From a checkpoint of a small transformer trained on Wikipedia.
Size: 13 layers, width 384, MLP 1152 squared ReLU, vocabulary 4096, 20.8M parameters.
Training: a variant of Adam for these matrices, 9557 steps.
Each number is 200 + 20 x the weight over its row's rms, rounded and kept within 0 to 999. Layers, rows and columns count from 0. The size before them is the row's rms in percent of the matrix's.

# layer 6 attention query, 384x384, rms 0.0347, rows 89-105, columns 192-287
076,199,206,173,211,187,195,202,204,186,171,190,192,203,182,189,231,211,233,196,203,195,210,253,203,163,200,176,210,184,202,177,178,170,228,208,208,213,164,183,174,184,199,193,197,180,241,204,206,197,193,239,231,225,241,206,235,170,173,195,188,192,228,222,183,206,222,212,210,198,197,201,216,181,195,222,219,223,180,172,204,193,193,211,197,217,214,178,208,207,199,202,203,223,197,185,196
089,193,203,212,190,175,186,194,201,226,211,215,208,238,209,220,183,203,230,187,209,182,178,201,189,218,186,191,195,210,208,205,208,198,191,214,227,184,189,182,183,222,224,177,206,198,245,157,182,144,200,207,205,191,219,205,191,234,174,187,197,184,199,171,155,183,233,192,237,212,183,183,221,208,211,193,182,179,219,211,171,214,203,224,210,204,207,186,193,209,202,163,189,206,218,216,193
092,234,164,238,202,199,216,157,168,209,226,227,216,215,191,171,203,202,181,192,190,197,202,189,197,278,187,191,219,203,216,215,208,217,175,201,177,167,204,200,196,188,244,228,201,236,191,207,200,195,208,215,159,164,191,189,178,200,194,200,151,216,207,191,201,241,191,176,176,172,215,212,221,199,173,198,206,206,202,208,212,220,199,193,191,175,207,219,199,194,210,175,186,182,167,192,213
124,211,213,169,180,228,207,248,214,178,192,197,216,182,201,181,211,217,221,175,211,169,214,235,213,166,193,240,218,191,172,193,226,203,182,213,226,219,160,190,167,223,174,180,221,198,247,193,161,189,207,218,248,225,216,191,204,190,193,200,196,186,199,198,201,192,200,240,196,195,184,206,201,206,205,218,206,196,211,209,178,201,239,199,220,256,181,196,166,209,202,176,233,204,194,183,219
084,212,192,226,204,219,202,171,192,213,189,193,207,178,192,199,191,215,208,209,192,217,188,160,208,243,227,182,214,212,248,245,175,216,209,184,185,161,245,188,215,207,197,196,194,217,167,220,189,187,205,179,177,221,196,202,186,200,206,194,166,198,219,176,201,198,219,179,176,209,214,214,194,209,212,193,205,209,209,220,217,238,195,206,171,182,176,208,205,249,192,198,177,209,216,182,182
082,177,203,207,193,223,187,217,205,211,222,190,213,205,204,174,212,192,202,204,189,211,191,198,183,219,235,185,209,207,219,184,214,220,189,187,174,172,210,193,211,180,228,234,182,192,163,261,226,187,170,166,157,213,196,207,205,182,232,215,198,176,201,208,193,211,180,162,219,228,194,193,201,175,192,169,200,189,205,182,224,215,176,223,217,176,196,194,204,197,207,220,188,206,201,185,178
123,198,188,213,225,145,201,165,196,200,214,198,203,198,178,227,181,164,172,211,182,205,219,184,172,202,192,167,193,238,200,207,193,224,206,221,171,246,251,196,207,162,243,197,210,195,180,186,192,227,193,213,164,193,166,227,179,232,212,222,186,210,200,205,190,194,180,183,189,167,209,178,197,205,213,183,202,178,179,188,199,201,166,190,182,142,220,196,228,202,193,230,167,205,219,222,202
099,195,208,177,211,210,189,217,220,191,240,204,215,164,201,175,218,195,239,196,195,189,184,248,209,197,224,213,199,205,186,168,185,183,162,192,171,220,202,208,151,190,205,206,186,202,210,171,212,196,177,216,187,227,200,221,198,171,210,167,213,248,219,227,187,181,195,182,212,200,173,161,187,192,223,210,179,202,185,160,204,196,200,196,214,203,193,211,215,192,222,189,179,195,184,193,185
085,204,220,203,205,194,215,203,194,169,200,208,220,218,190,215,194,208,217,186,172,186,186,189,191,223,188,180,211,210,164,184,209,198,222,224,243,238,226,196,218,227,192,144,229,180,226,192,166,185,214,234,229,229,214,200,182,219,223,186,212,193,205,185,201,180,218,229,224,201,195,200,232,187,206,180,192,233,204,208,171,198,215,211,211,208,200,179,192,202,218,194,198,217,225,203,217
096,200,226,197,191,197,208,215,171,171,222,191,193,211,186,140,174,186,227,176,195,217,244,179,189,209,248,188,204,190,202,216,198,201,207,215,209,202,200,229,149,192,184,177,203,205,184,181,236,218,190,185,200,205,200,228,247,201,191,196,178,222,196,177,176,219,175,170,210,204,165,172,177,185,190,202,176,179,223,187,186,208,174,200,226,199,202,157,211,186,217,196,176,176,179,184,207
097,179,185,233,192,198,198,183,168,236,217,216,214,185,233,195,181,176,188,204,179,185,237,193,195,207,202,227,233,227,219,170,197,203,174,174,220,185,214,209,182,194,204,200,178,223,167,171,219,180,198,174,182,171,183,239,215,185,213,203,188,219,224,185,200,221,196,172,194,192,219,151,185,188,230,185,172,182,181,186,220,203,179,167,178,213,189,235,210,210,215,188,184,224,192,181,207
096,203,231,195,208,165,191,177,230,165,242,182,195,216,224,196,203,186,199,189,230,217,183,166,219,215,203,205,223,194,176,224,180,205,249,211,215,224,181,204,207,222,183,211,214,200,244,192,164,199,218,224,214,221,206,202,212,209,203,191,201,194,188,221,173,214,248,216,165,222,192,201,236,177,231,202,218,233,230,213,209,201,212,204,184,188,193,210,202,184,198,229,184,230,224,213,190
094,201,219,208,213,160,215,216,221,179,228,192,182,231,212,219,210,200,160,152,198,173,224,173,194,226,211,199,227,197,212,222,206,182,230,197,249,242,223,189,186,217,191,216,198,166,216,194,201,228,202,194,197,198,204,220,266,197,214,207,194,218,198,175,196,206,195,197,152,196,199,181,200,185,179,204,217,180,207,228,203,197,220,189,214,197,220,180,201,187,200,216,219,200,205,167,210
093,229,192,191,193,195,184,207,196,193,218,208,203,221,172,222,217,190,194,191,225,219,185,223,217,225,184,157,172,190,202,234,195,209,206,262,201,218,234,201,214,179,187,189,192,173,219,181,172,188,205,225,249,204,211,160,177,185,215,203,160,178,173,194,205,190,213,215,207,194,205,235,224,199,172,182,203,210,217,267,187,206,211,234,184,196,186,218,180,196,237,183,215,238,198,183,219
102,213,220,192,230,182,188,170,171,212,198,204,158,205,206,227,165,189,185,192,193,189,190,189,219,268,194,210,206,221,207,234,171,171,185,195,234,227,203,175,226,200,179,229,198,190,211,153,178,208,190,229,201,197,193,160,174,205,206,211,172,210,206,184,194,212,198,203,200,190,183,209,230,218,180,195,220,253,196,202,174,193,205,188,178,173,206,215,213,195,210,196,205,209,176,200,225
091,195,206,189,159,177,179,200,229,227,254,184,211,232,196,184,200,191,186,167,210,205,181,228,190,157,193,202,167,214,197,204,211,214,222,257,203,195,184,209,187,185,186,196,203,184,216,176,187,212,196,242,223,188,179,210,196,214,198,214,223,186,197,181,214,188,224,213,217,182,196,211,208,192,192,205,182,192,210,182,203,244,258,192,196,224,191,210,216,190,193,179,223,181,185,214,222
092,182,193,200,200,179,183,198,177,200,198,162,207,217,175,205,199,178,216,175,198,208,188,196,200,212,169,179,231,192,193,215,185,192,175,225,201,218,203,172,204,193,190,234,202,181,238,187,194,225,193,226,198,198,234,190,212,184,189,185,203,197,154,214,161,192,220,221,219,183,182,197,200,209,214,226,215,246,139,188,228,223,204,194,170,211,184,223,218,195,183,197,184,189,176,200,185
# layer 6 attention key, 384x384, rms 0.0349, rows 89-105, columns 192-287
137,191,201,178,170,240,196,202,208,199,211,197,222,198,198,190,198,210,236,217,209,212,189,245,214,193,214,227,240,164,195,225,177,223,166,201,195,195,171,197,191,229,164,167,182,245,243,179,197,202,161,190,200,206,200,209,227,174,220,196,214,208,211,198,218,187,186,217,205,225,231,208,206,210,207,197,186,190,180,214,198,191,202,215,219,230,219,212,201,201,171,159,226,188,208,195,207
087,169,196,207,215,232,171,212,213,208,173,176,206,218,198,222,190,228,189,186,227,195,195,236,186,194,221,213,178,201,201,200,185,183,208,196,174,198,202,210,190,214,229,208,201,198,184,191,174,198,204,220,204,183,211,163,206,204,175,192,257,220,225,194,186,196,217,164,259,228,206,197,224,212,175,187,179,191,178,184,216,180,169,170,244,194,222,196,210,225,183,160,213,209,177,234,177
095,206,215,167,214,210,171,146,205,214,179,211,207,182,184,185,208,216,232,227,220,183,190,217,218,198,208,193,198,192,160,189,174,173,187,189,225,217,182,212,207,215,187,186,200,192,202,169,170,173,191,198,225,230,219,202,185,180,199,183,193,181,199,221,191,192,210,206,187,172,200,219,228,191,187,226,205,203,219,224,197,235,202,228,207,248,194,183,205,240,192,210,180,220,198,236,231
103,184,209,181,185,297,228,204,200,228,227,199,230,163,210,181,212,210,176,190,181,224,196,203,158,193,210,204,218,196,184,204,206,212,195,209,173,178,183,211,205,240,208,242,180,235,184,206,201,205,205,170,199,188,177,194,210,213,203,185,204,219,209,176,224,182,214,202,219,205,209,181,166,205,203,177,205,192,183,221,204,179,198,181,223,234,227,231,204,189,205,208,237,177,199,178,173
128,202,180,192,244,149,182,182,186,183,170,191,173,216,203,209,202,177,181,186,201,167,217,156,211,194,186,185,185,224,208,193,205,180,220,159,202,220,238,200,204,168,208,208,195,182,181,209,220,180,226,211,205,206,224,202,180,196,201,201,196,159,173,213,172,221,189,208,179,170,166,210,208,198,202,226,219,207,225,174,216,206,205,200,191,198,179,165,214,218,218,218,174,218,188,221,206
158,206,209,214,218,116,168,199,183,198,176,191,205,226,200,207,209,187,183,200,204,192,219,187,212,201,196,154,170,218,214,199,210,191,217,194,207,218,248,199,226,173,223,192,209,174,191,187,203,203,205,207,182,201,200,195,169,212,201,218,197,199,171,199,181,190,189,180,218,147,187,211,220,186,182,196,197,197,206,174,198,196,179,205,191,156,173,167,207,204,211,211,173,216,196,245,210
086,202,202,192,224,115,187,183,207,186,191,203,187,226,208,174,200,181,227,201,195,175,203,221,225,192,206,184,173,178,215,207,207,205,212,189,220,223,195,207,192,175,183,177,231,175,238,191,210,191,190,226,206,203,239,190,185,198,211,210,189,172,181,222,175,206,205,184,183,210,150,193,236,204,199,212,192,237,205,205,205,224,204,190,180,168,181,180,210,211,206,205,212,207,189,210,180
092,211,198,183,168,171,181,219,170,171,188,193,225,158,191,178,202,197,202,217,193,193,158,211,200,196,257,179,206,191,215,216,222,200,201,223,232,229,183,218,217,211,181,176,219,200,229,174,192,178,189,206,199,215,214,193,220,176,227,197,200,223,172,193,191,197,179,185,209,196,183,214,230,189,195,214,190,183,195,203,210,212,226,194,187,241,193,164,232,186,198,197,203,184,212,188,215
088,170,216,201,209,245,198,213,186,211,193,203,192,218,198,213,188,180,205,165,202,186,202,195,226,219,219,211,204,214,195,203,225,169,203,182,200,202,216,176,185,184,215,199,216,220,162,230,203,232,200,207,180,204,221,179,214,220,192,171,245,186,212,197,218,227,212,186,170,230,188,180,194,213,244,215,167,188,166,205,208,200,174,187,223,216,196,224,212,199,195,209,241,191,200,191,182
090,182,226,205,187,208,223,178,207,205,172,211,245,179,193,180,202,207,215,202,164,200,211,236,188,206,194,200,197,218,204,205,199,206,192,225,201,213,187,169,188,218,160,202,219,197,269,174,186,193,193,227,207,195,192,195,187,176,172,191,189,178,185,227,239,185,178,186,206,203,209,198,226,193,165,180,186,194,230,200,225,212,219,196,162,202,215,181,211,200,172,180,232,192,240,230,168
095,210,185,181,164,175,180,193,194,176,178,213,180,190,195,204,190,226,217,221,199,201,206,204,221,217,182,181,210,174,193,189,176,238,198,157,221,224,194,227,202,208,167,180,220,199,229,155,205,196,189,203,234,221,193,219,234,201,195,151,156,171,236,196,187,202,224,213,215,188,183,199,187,236,173,189,190,205,230,162,182,206,225,212,198,227,195,190,229,216,209,175,182,203,207,160,222
098,204,212,208,194,183,227,200,210,183,211,182,212,213,169,209,206,190,181,187,212,223,207,166,166,181,219,208,171,217,229,173,183,203,211,190,187,187,206,168,186,195,198,238,218,200,154,224,239,217,197,197,181,214,196,204,217,174,162,172,212,194,204,222,202,210,204,183,196,207,190,191,223,239,227,198,226,224,180,196,201,188,192,196,187,171,187,205,212,201,182,262,189,204,203,209,173
090,191,203,213,193,201,196,241,212,198,209,210,173,163,199,187,206,199,179,196,149,201,255,210,191,196,162,228,243,209,192,197,195,199,223,217,162,208,219,194,166,219,195,237,188,258,195,205,200,209,196,228,197,188,156,215,207,220,187,201,213,216,177,189,234,193,194,196,183,195,223,217,181,185,213,195,200,216,219,188,205,217,226,194,233,192,183,248,165,213,177,210,201,162,177,186,187
097,190,176,180,214,201,185,198,200,213,219,207,174,166,212,200,196,179,202,185,203,216,225,192,184,204,205,197,204,181,182,175,219,174,214,186,185,192,217,189,169,202,196,200,198,201,191,204,176,203,169,207,197,219,199,208,178,174,213,186,217,189,211,203,212,192,212,190,177,229,221,198,211,175,207,213,207,182,178,249,193,196,201,209,146,202,209,230,172,245,181,240,204,206,171,177,189
098,186,183,208,232,198,211,230,221,197,181,212,227,174,184,225,208,205,218,201,209,200,195,205,205,182,225,184,200,187,177,169,197,193,212,158,199,201,166,221,179,196,210,210,209,202,189,219,155,204,198,219,228,254,210,200,192,178,208,204,233,193,192,211,160,193,211,203,170,228,178,204,196,194,190,185,198,189,200,205,205,201,159,201,186,223,221,218,174,211,153,275,192,175,178,158,179
094,205,199,220,193,235,180,193,189,259,203,219,181,193,217,202,200,166,192,185,161,215,196,189,168,190,200,212,206,220,195,158,212,184,239,204,195,200,153,204,204,194,204,245,214,201,194,194,208,218,203,187,189,197,208,174,197,209,175,194,222,199,223,191,198,188,198,154,210,236,190,181,179,187,211,188,227,205,171,210,198,160,202,206,209,193,217,257,211,181,206,249,200,181,192,207,163
097,229,195,194,173,214,216,172,173,195,200,212,201,201,188,192,193,196,228,212,179,197,189,181,180,216,198,215,170,181,199,215,176,216,219,192,199,187,168,216,212,214,164,245,198,172,221,191,187,206,204,208,211,226,209,177,191,190,222,189,210,222,218,221,180,202,222,212,184,238,188,198,200,203,184,226,208,213,197,232,194,165,196,179,195,205,211,173,158,215,160,246,187,179,172,203,193